{
  "n_layer": 10,
  "d_model": 224,
  "n_kv_head": 7,
  "head_dim": 32,
  "norm_place": "pre",
  "rope_fraction": 1.0,
  "attn_scale": 0.214,
  "parallel_block": false,
  "init_std_down": 0.0,
  "final_lr_fraction": 0.0,
  "batch_tokens": 32768,
  "doc_mask": false,
  "train_tokens": 192200000,
  "steps": 5866
}
Each number is 500 + 25 x the weight over its row's rms, rounded and kept within 0 to 999. Layers, rows and columns count from 0. Numbers have three digits each. The size before them is the row's rms in percent of the matrix's.

# down: layer 6 MLP down (transposed), 448x224, rms 0.0575, rows 433-447, columns 0-223
# gate: layer 6 MLP gate, 448x224, rms 0.0698, rows 434-447, columns 0-223
# up: layer 6 MLP up, 448x224, rms 0.0715, rows 434-447, columns 0-223
down433 099:527528517528460504512467476448471504534496487492512494488510513491474489480541510473533516476521470491500540517506503544485460525537482457515518524459526458485465473486496521488479492474459475481489504502498495474530478478511519474509545518468546467504535531501536545486519484476536475480476533529488529500478514492475537459525459514530480511452476508564481466476488556479514504518535526507521508535486529490460532522504476456497535475461507524525522499485494484511475476526461476496518512539534487501486530518496523530495514502548516488497474500472513528488474499464535477519533491508524483525506503524466541515478507500487498528496467437502500515498511534499549528466507
gate434 106:500505546465500508510459464471478496512441484492489501507498517488449485498527529475466470554481476483505492505503510481487517526511507483460511501496489482521460486518478495526508478486546454456526491460470529534482482513514494522509504486532511513503523489505502475523517498519510510492491512457482497483547481538497516481470513515474479441504507506520459528470483493498562529474484557531491515446492462523472476508532496474516531511525497516525499508535502470500521545500453481532489549513459520508514479435453460538464449519510517469499519517520482529492505500486519504504504511528522515457473547506486498482465500436493540531517493483501498514512462488456473499495503
up434 106:498526458454474480569523512522513504496481545502528472466523527502518509504480529516508561500493505500508476483514510470468522487474509504515526506502480512503502492488461496522478516515466565495474454486530485498518515485456546504472462486522468476493508455495460493493492496533497493515547482482505477517478529499520510486501509522528522592486500494512489493518510503483500488537505498467494503477504490496492553488501505547505450457494505520455488515511543483529497483516530547489500468523506452492467475482461505459530496514506538489496486452525497505508478509502471469487491510495455509518476538469548451500483486512483520513563538520506510499491537495534516494503438
down434 107:500476480557496522488549470497508508491488455520442506488508496532543495483501512492481469504508533447511505516484539519514476483508495522480472469488491497495491534480532500526491476498502477535511476489461509495473534464524528523466494517527503496486544494528478509499493485475516451502468536454506499471536542529509490500493530514492488482523545516471502466516454488519511505452506488517508479514514528511538479489512488487480452487492460509500527516516503495508487494480494489486498491490499562530471502495550522542489555456516472527504544525476457485501528470476530505465509447464554525473553466505497510460479534459522512478529457502519515480523507465515495554497525
gate435 096:483529501474492508474511486515507510493465488479502537498502509494571518507465494449508489467494499525507485481543468527468489504498489504494521513539539511534468525559473480540508515518533481479506505442507474474535460491535496495458481530497515498509518488473471499476506508507480473499505517447498474513502521469494502528490511519541513556506485500486454423453491484519451488438508519473480509474519501518482510510511493480485502485503490487506493544494527502482490529498476522526495491550486515500500523505486466495462457483450523467443527469470517554484530508488528563504509524452490487470503533500477522522491538505501546519488459518481508490523510500540518524505523
up435 102:496476466515515545489513481488485524497516517526489493464515495483483526502494485498509508533499541518495502523472508487488515503483502511512464514507481478490542505476551517511507469517503487457524538516479521553465542523469554484541524519482550495479468543507533523429478513491517450492462494545564479498504477492476488498525500488482511525504506511514515559490495501514478495571500509506523510546481514500532491495494550515505484503459488513460501483496506513496488487446527534445469485482463519474517520495505475493541522535504467492535491529484475473469537501534492485499488453546508522493524502554487520486485528474513459463477511510478467530509522500478483484453483
down435 097:478473474500479508543508486507494486481441488533472517531522524541505478483467510462531479528460486499467492456522476492468490533516511478447517524497499498543485495506500493494464489481512476495495530483494475486528456513510489518460517495516540521516543474544478527503498498505501529503511532507505475534494501456501501535484506512480550513509538506497446496497492538532492468502504504469473502498493471521509535490449419495492497470519502500524474506495508482465500476491489512462535506470484505520479493505459513459487524486492517474468504480477474530449457511498517510486523527513466466487523471523518491532544495484493551525465444538496529458508507521474525576479522
gate436 097:522512525517522529509491540515474535538506502536470491518505488497472478509461442503488504496500501497450446507539511505470482497535546498514484472496474523533517497516512492505487500509524523542501477465486445561507472531505488478464474520530441490530506537490458487504508550496486531462522507512517512513518494486478515505535471491528539476495533481483523534498481507505480503491487461517488476508493463509522470488516497498461488496526492509478502480525491468494441509544515462460505484485539569483519481477501502539464496478464480506545490510518502526523507503451491489507536542469495548511502508480499504520546485496524524513467529542549473527528495520495484558493530
up436 094:495524467479519521481510504452484500512479488507520494463485487521494461508499523470519492504529460566550454480533509507477482518505479556455468503521496466544504535523533474535533459496506543488459516543488494450511490458466503482492496484481481474457502514545503488507533524466501462484497477483555498537496521581509511531491489473501480545505472467499507511480477499552462509483489512482470544557518522479501512516469520514493477485491524509517541448477463499466498558494487500507459488521504506530531484482498489519519490493511486486503563517489511535514494495495488488507500504505534498475523491477509500493510507518475496497506498467501475474517545515518488464544516
down436 095:515463509538494478512521497511513462462488470477513462498519503515473478512511462515526527490528544495497539531502488494524487490474478456534517524529457525475443496481480509488498509519470480486489505470537534489454504534522496514496543507537524509488448494453483511483532470516462536510499476492488488470523536466503460447514474485492513491443515511484512493470493535477496473520503544512520532485536505543500500476492456496540498534541537486509510513540513490489514424517505494468503494485457501441490520528481499511483471492486491492485461491504486457482492496531499542529518459515517479509502496519459496499522527452545489508501486508500487510484487491451557455506518
gate437 096:455455500497518495467571488522505483489485486514527497511490489479480486477511495487500516482501415474491492488518517484492516519520536479489536470517525525552520512568478510516518475506515495487485538483509496523515491519507485494442458489507539493540531482463490480494536485492488535495488494533520491523511501479502499528539439507548567547496535488520445453511469487457498489454498447510467507507490519502491477497489459473506558500533498521507475474492527498498464485535523530531509490493535515520446519441497484481504491475527495487510541497513485492471539488487479511510522506467515490477521491484492504499474519518500499524475449500489512470547508510475508516509488
up437 098:508533523550483506484490503470487491517526479542467502518519475531503508516511499517493491522490469550536418554521519523496465479495471532524453505482501514471465529506499500476503506474561513456480514549515480527459496547518507488502489520505508515493424504485555561486522480538478512515507499516460488545486492551491521507518501476511499472489478521490522553506523469520473464468522527512487473497516511499499456538540493474536492501457495484507501473518492514481544498481499477481503515519468511499523472531518463520480530468519546489487475511507513511480474445482542481494512454502494486540492506485503530505513494525484508449489492503477508527480477474506492469507497
down437 096:451463477506505563490507518493499517475534471490504526516506461510489501496519519504533494474511443470509478499512502497492535479498543520466521490476487527579512497511489488527493469538501502530508555489509503467518501475486471452501442484530517467470507496524463453520482484505511493491471523489506528556514545470474493524511488468502475511531539509522478488527476492501500501508500462515503528539517518503545499489487496527488556520494503552517522452473494491523504496503539503548469500493475534478467515510505504484481506499466462483484514483527496536539539488517493467479463499454527536473530490460498517475513499517510483475473525543441452516535521495474502499517496
gate438 103:483493481498482497461548491465481489525502523490472502484480495456493542442520492472522495509495499495473463503518510491462440490522502527519494473504517477487510530501510489503514502440546542537470536505464517523537520549485471529523511517520524496474528484493523554498518515522509532471490518488480476535536466495524498490508491500524527530465500498483501504481490526503480472501517515492498492478470518444473500501471490514547508500545538483558487511530500502530502537471458521550480477493502520506526475484504496493499471487513547511519512514520525495466493514525517500507499488430500501473481514534472488473513558553507483541524486494508570558496547534484501506507467
up438 106:493470511481456509524497519505533495501504484519481539482505502510508531520503517512509485519493461524536497522496504491504527543508535480493509543553525551502496474486510511493490470517494505521492512500506533491509496458445501529469526487472512505527469497462440485487465482512485526454493498550527426497497457464542504481485483474501525489499489492461498479536448459505443519516505471498486471484482483501484522492498558455473528492475477534510504508473489503513562428511545477475481523502480490488496511475529524508530486491505497501478526463511504505529485476467528554480514518517492486494495494469446537492507490491497523463540491546497461449519477474507478497530500
down438 099:478496525529507526491510488509482456502525473473509489470479505543479514476488464502483508468485567509471528502556543517449525473472502483506459482490455429489489518552515497482497453509506486523502545494465501547473509493503531470529492541469487479520515488507533504502508503473504505518484499506499505489523466507458496500522480449474489478476507523526523511475511546499444504493465509509470484490505544500535511523458518487531475490498550504492489483569521502473491473474522531512445517496522508506475478466508420502520516497486487525457494488465495472502513486509552488491526484482517545461500504483508492495512521519461498531512518506484513544505548518502498502489521
gate439 099:471452517505481467546510496484527487444508498507518498445520489516491495494502510457515546544502496501486506499520504499452490516485538474508483464472458484450481485488534540479475537442510497516463477432524502512491522531545509479492530545514546537510485518477481524506518473521522503471488498468507501470488482471518496521488464507499481434507509514492522489548501490490515465491517511510470464488467510467519523488510427519489514492495492530505522517519555498548495479493488495529504522491447491469470502482498505478517518511534520481483474502481505483459477539510528517481518500462503498507501550484468482491523505564516459520527498540518484519511501485531506467537511
up439 101:492468451515560497515513504515516466481524488485516509439543454483493468494510517539520511530476502486496504468498520519490507496429537488498540466489507510512517475513538518481524491526501507520510463475523490542466504528538487459473521534532516492525511498502480439512473489463490491488501488472508495459539510492500535526457509554502498518468490490511504469479526467475489508484506499500492518503520486531512539448492460524489512509469507543486513461497553465526486457480443511502490504487526511455486496492536546499514503487560527506498480468472507455498500527510501482511482499479484508487534500470548455487511538543484479498498495539474491501528476521556483505517482
down439 090:476521521477500503480474526490557521503620487517449529514531510529545475500465516566492515485484507508550489531539502560557495504520508506484488500513471517496532509512472510490495481500490518505503509495521528485524508450479540537479487502494500499467472501508506532464480510519507476519515525551486500495512475501478518503510476528515484487523482516517563535495499483522486493510489511499543507494511543497486491519479532488493471534527487498477502512505452508479515492516505486515500513508501482560466487489526470468547509460470491506491517521486508472479457458483508537481502466513463453505490510457522487533530488451503514494511497455500491480488515515514503492522437
gate440 105:509546513507495457474527480537505540474462519500461486501502508495547526501500521462517521466520513483519520484501546467489488511513472516528505460505531533498511472507502530491478496510462510488489499478495485504505475514513478487464442468503509540465497483512459506458459506507487515531542538494534516534514498455470506504465535519530496454527526488509493487502503447536460503510439467535498492457483471543492539500500516526471485507487484519503534543516530522512459509485550532448501492513502536510497478503466496497450484470520522467501502514482498536483543488503473553464499514491471463460480495499484466492474510501505450503498497520488496468486482480515564515470501
up440 101:507484531508471475474556504525498501521497509480438497522474525488491472482492538433521506448511509464498511504534523447479543474459482501490507460507549525478537519472502514497476503490523558487473458505497469507491471490529520494511449467542495527472509499487494553478506477528461494508474510493513497520529499472472446463457518507512487483469514529504462536518496455495533461503503524508486446464493479512459494492488494506465486506511495487530546504489503503544518496489533485484498490558497526529505454546524522537462523470523500503493470495503494505527506482539473521455522499511472473477489537497494496534472501490528506518497525516481504502521526490498552520486519
down440 103:525512495506499522504503489497500486539525468491532479485533472484489499455510509528512467482475495512491495489479494512555494512523484533523516496546451514463443464525485459535487502532488489553522524504501556509480523491463489503491538519522551518500465514528480509461488503462464450537508495484486516492475503495530477533524465476516535496539468512527504476508518495462477549531506460504525570541524523492534542472532505489448488536486479489484523532498505513498511483513497488493497466475526513497476492469496494481488471554515488450500468507520466489496502530489548498485520476504515525524541500463501540490504529486492442527546484518510473510505516517498496481529461
gate441 100:507478531494504511459506519502470506512473531492487478508525498514511491505511519487493516540514510496472504507524463469496528509480548534514517490518501469479476534488497518470546476512497468467528564464501521524481485516493505531505561504534523514515475524465458541493465501496529540431514533489508532506506466488510475524489512485523511487531519526488489502481483507456501494453501523479478525481495509502445515510513504485474489501527509540468467452500479511504538489450536457528464466479518491518495504485509527463483496532506453500495494505498491495513535541570498504469540482505515491472460510527514540527419518506467489494476547538539470473514516487481468515502518
up441 103:501488477480477481485543560508517469500479518439528507470514495485494512490526500485438466523510525549545529500504495500500525500482532474570534523503469471510498504482487523479498509542548507476489493472502533483504488520461495500503488491480559547522525512574486479517513528539539506522466530507487533511516437509511492523495515474492497545518491507488519535498525510450475493520494522485506536470502508499508530541513487498474477502485481474488468506507499496554466517532510469529480498450519490496509544482516489534487519549535466516512523514520507444482468497522478518477512467508501483437502521493459542512474499487508489506507519484514507466472487491501462523503484
down441 099:526513514511505559510505477512527479465501455548521494510483511503476520502481492522484520499486487512466503521541477468517505492501445485429520492508501505500531510486479502528506503483473501541500478477502472513456510493544463461497491467478509469512472517486480459487500498463463502547538489481494517500491499510470484501523473558500532474470468504481523503498491495526470566494500489457539480521487532494512500456496489517542512441485533525485482492444490506480453459487492524543512493491516480485487495519498479489508448468483484474476467496493481518488466473464457532539480500512489456528467528452534461492527469458470528529490479505478503511479500539475499459500494
gate442 099:507537514508528510510564483475509464544504501488510467523506471527460511509450516531562475497501503523464457480484528522458514512504491493501548457520519516539465515534485471494519503528502440492471534496470483499539430509557500448495503473485517507519536512501528495486530465456515507473495481485475484500494467503511535491490534517462462467476480481492500505491527525512527483523486548470468515498475505519491536496491493533502470517502529504517506509504518477435544499537507493518511508476505523501470519530511490514480521480533459453467500509480512459498534534515491494499495481486507500471490500523482475489517520518559546520496524518504544520518479481496512550521489
up442 099:465489502482490500512516495501536459429465486477502493463521509477491520521510496490495478494474497508525519529533517524492490460515503499487449516459467496466554510469530514521496492493481510498492451516490509465504492498472509512463489514490446550510523491518478517505527495553486524472465522505516481499520504493483486497484493474523475521469487491489508501533468479516508478494532489516556508534499508450546512487457450491468534494547499514503499538487552502554446507526464522523432501538467480482512485489513527509500529545530497503493499453506468496494501533496524494484519499553506493434471459472502521490462494530514477512514455461507510495486504539508495467469494
down442 097:513526442534500508517509507503478493520500475504542550524482464526501499540483481489525465497480493485525467499495541544494480517510509517520565483490551537500438481528516504481547527516521493470488534506479498489514475500481511535543479490501498519491493564465479479481493523473519510534495499462411499478494448508535499492516465499506489496482484501419511460474526495520513501470490539487501525492440523486497505468518472487509535475492519530508522492512488484521534523491537469482509521477479517535477509515555449462479504539512481476511472467470481498522489512517504523461498513517531467536487497479503486468499471481505501477492507507517494503514461484518478484509474
gate443 107:502520470501501512477532513520496426456467551495477466490521506480515486466524502500463475534504508482515494493512532444490500494547507500482487504494540499504488491483484532507464467485534530497511521505491487564534538482480511491475461525539535501513467517501524468480477461535516502493476563429516497501503501460553475494514506497491497452491528499510489536501530480514508514498495482514519520459489500508479514476516533518511487448513518525512512453504522529497495476503505548538463517534506489437446531528515489506477511469503492456498517468524510511523505474532470536489506522477514506516458492520495459503492486496503536486505559482502512459501537474488513493453490
up443 108:515488523468445451479513522466463433497517522538481469490480477473540489518511514464506451483512503506486479504528509532538511507467494486541517528502491465486463486490500484527445485524516551470487560516501495469499508496443503507502472507506530475499489523508530484524488491496494469500498505501492491513485514540505503577531529507481508496496524490504475510489562490495451515469494490500463505533499526470501500547495533486515528466519486488511473498490502522511511507534491505538507462516535527491486575546476480505498515498499497504499525513486485501464503486489485533514551466518526491536480475470502494526548502524526505531497494491500431507468525462526486563506483
down443 105:486491479543482523469476460512505519505477541466496482484477497517457514481514498494467553536515549465479482499502485505500509487485448481448518464516480490497528481496495518484507551520475498477517512462464520509484505477483479522489509476565521494500491513466483492493504525485503491483473556524435554523525474501496490468502491511489518522544501486500519452527496539489525490499515497491524531486502495526532507465509474490497444473526462533507480496497492459492514537453475451485492537534526499502484477568490512456521470519480474512524506501480477493536533523541481497490531505543457519536481508522462510489519509540519503518472519514474499500432496528509494519484525
gate444 100:487516508508509508513485497481464511522504529548501462523513466497484525503479490480485488498498519505465527492522481533488470506508504539494550507493512511530522531459508536501482488529514474557518521477483503472507473492495513462489513504477501510490519470471513570503513511501516520483502500484557511504557509489508530503484441504537508514489486511481459499556467489521540484523491482493469538481510528497492473444491503484526497523505491493511471498539480484519508527525460505511505489498506544474522464485494482525510474522466467490432452552513528540460536510514499574457481480468501458487505495500494505499480468508519482458454516514457513499582491512535513525486495
up444 101:467460482476487493518518532466556525516487467487518499459467497510504513419525499502484488441500492471475533481479508490464531481492492524487520550495467539520511430514533478494508512493504507465484472449448515528531497465514482546500483512523501512499494486500488501527498541457539510477469473528505500474507507470447467519533524494478534512524497497501465495464493464498498524512509526478520502471486481505526549512530519504463500503524525532536545499492519528487518502525506495509532519554496491500468544505468512516513531530516533468544476489558530521504478490472533470508502492487518533481481505500481517496523487480487484491498508526472473524513535485497492495521565
down444 095:460497521490507483484506482504480546523478537519469440501499491497553497521464506492482487487509479494475530493538507515485492485528483488481508488544473522469492477447495509499453498521500482523536527436481494486464470498496509489522502467485492492547534491516522490492506492494502506529507486512525528475518509447493500487472459515488481499522459503540483496516511492523502476506466458525520543493494491518479452456481505525507460476476473505522487483485530512513507500507453563507531504488516576502519482494525484511493505503491526483518501542441489480488483471497555575444477514473540497512528489502533529496458528495528473497533495484549490476559518500514481489477503
gate445 109:474484515468489492519531516489564480493480485506496514512468502527480506498514533454544538536542460534535483513499531537513477561498520466533504520558498493542490500517473469518482462484535517476487526495507510490541534503546493453470507496528532519501497499479487489502480503468494497523468453490534474538533475460544505442519476511549498499498490503496483464488493493461467467504471476486521494488462462530490534512501488471482488497517527492522475484537545494471545512520525534542494504506535505512495466492464492503510507475538496494478495507520506471500519502493480523520502516455487474510491475455496482506496495516459500454447484474508486431510526518512475528486507
up445 103:520527509515500496490489515520521464496475500507492508503494526523517468463472498505489503510528534519491516486476497498515559518503474491492501489546514547516477494495462499519506487510508508494508500509519536502526539506479483504521522499482496457558489525538498459502514473531497502544515555468506477477524513496501449495509525499478468475476489541464478490510492474501493514502481518493516505483496472480503555508519505517472492519485542503498483476473503495467540506498522483457439470514500480494504537454425511496524469522541473457488474524438523469481508461479457434518508512512529450529516498521515442536518512443474481493513488553482464458482514470521496506488458
down445 103:496506466500531503505498462500463501452480491466486459481510511491496475481516520535506495523463508458448482444454487477482467517529519506473515439472513501505500532479505532495465466501490492500535489484489492479513505461491506534457447518468489479455498490460466526510481522478480489492505458527484545496463497477507500501446466459523478504468509495507472499499525482483516508506505494454502493509494567524463461546528507502516485462488506476519499552529478515511508498529474531521541524460495509485513545515499506551490489518509537468490479534525497536487555514525512484463503479499533499473520509502504489465497526520510515506536527491509482508449519533549519526506546
gate446 099:531491512517517490497560467504521461519512516516509493510457504468479474490490562488514522453493497513484463532495500506466521515496488533506512497535486502495520527520489514528480536526499482491465541457506477482531516520461511432487463517522522541473522503495481492540516484439486494489522498493542510529507514500427514508512482496533551534526485463508508526478550490523476461516495548433524515530488482497465526465503527489494540502496491511522521529515517497506498524513543501496479540499494520541466522486513500504497476479494514475564494487512462519489486518485539496490511507477501508480500530491503468471501517474491536499494497531485468522521481503469495582466540
up446 094:486537565498525448474509527525558525463496479505459475486502493475522513461455511516506462514466515496480505509465516447483467448521510469535467520500505487486525519518541522483513521466484500489495504457474518465513487546480451535543504480495482489504526489491503498413478497508530510499476533508479513499493499489509496504487493513523518487483516537514511496547503513529478548459457484479504503501487475492481461525487492460499556489504516498547545527536518509518521509446517497517459482520496498470469441513508491527497506488515509472544502528519495508490503514508519512476519509529494499481503537487502532534520496561485488495486454493516525491501489516487461494495448
down446 096:493519467475505456512538480491509497555542482464524512525499522476516498546483578482519538505522496550514513492494492503479504547508493526468490478514527519500514486531511499417536535455489531481482484493484459474534471462522510475485488502503519520519492506500498509519518515485479444489504459482528544551549534531480484520473483466503450497494490570529548483472485526488509480503494468528464500489494473511519511516571520495499493513490491487494545543465493505500502507540514439499528489516495508505540509510512492499479499492515486497489520476526482482528509486502514468528538528492481486490528450518484488521464475470474533488502502527490483531504467500512506506491481
gate447 098:496508522455498529509541502516500460509518537506430531531505510499482516527492486555525484507480504488490507504519507488500459514449526472477534527495490499520509513473512490516526502509487463506529485499533514501514466501490517477513507506535484541456451514490487481501492491506528514478504542486508488493495474422486497536515468491523485458458507471492506468524451534502538452499494456473459477478509524549502505490512519479477494507478451484530489508510490531449496499437502473501461513457493502496472478524529475522486519453507477477478476505528518473460494507522558502482520505479517531485500524530496490488500524496507465519471500509507482510528454506449554465532553
up447 108:487491462541530494500507498492465503428490522468499509436486506467504566456478476465477457461517458515523502469510510534476543519504492538542452494526477471470487507521498500517452503499517496480470508492512484483489496509517531487489471512500514498522483509459547520511521517497469481517531498479486487501497496524528502506537527494486455534481498517514529531510516489506493565479502504470496478482496519473531488519495478491511506521492518522493558481481453490546441511534486542525528500531467535492513519470490525482537481543522543469490474514459510545506544483506476490527501524489512481471507488506530494452499474520519499523508507478489474458479532510551496529485497
down447 100:545499514485540531517491483516499500547536457519441454515511503498523486541551503492532505537496510488494488480519527519510463501471495497469507463501479485461484533507499507495519487542510433474476481483536483492517537472498480502518502487508465503528487519487464500492502496532526454521489494469558507522512527479502506530512445463484500493473501501506467462464515459498525449465490473478496529519479494513497477454513513482501492515556527526552498501478507493477492531507513491498482473482507461511476519499521445519520512548520547490499516495518550505476508547504550492475471498514464487472518464484496515533486470468457541483465485520516499531522486490504508446524494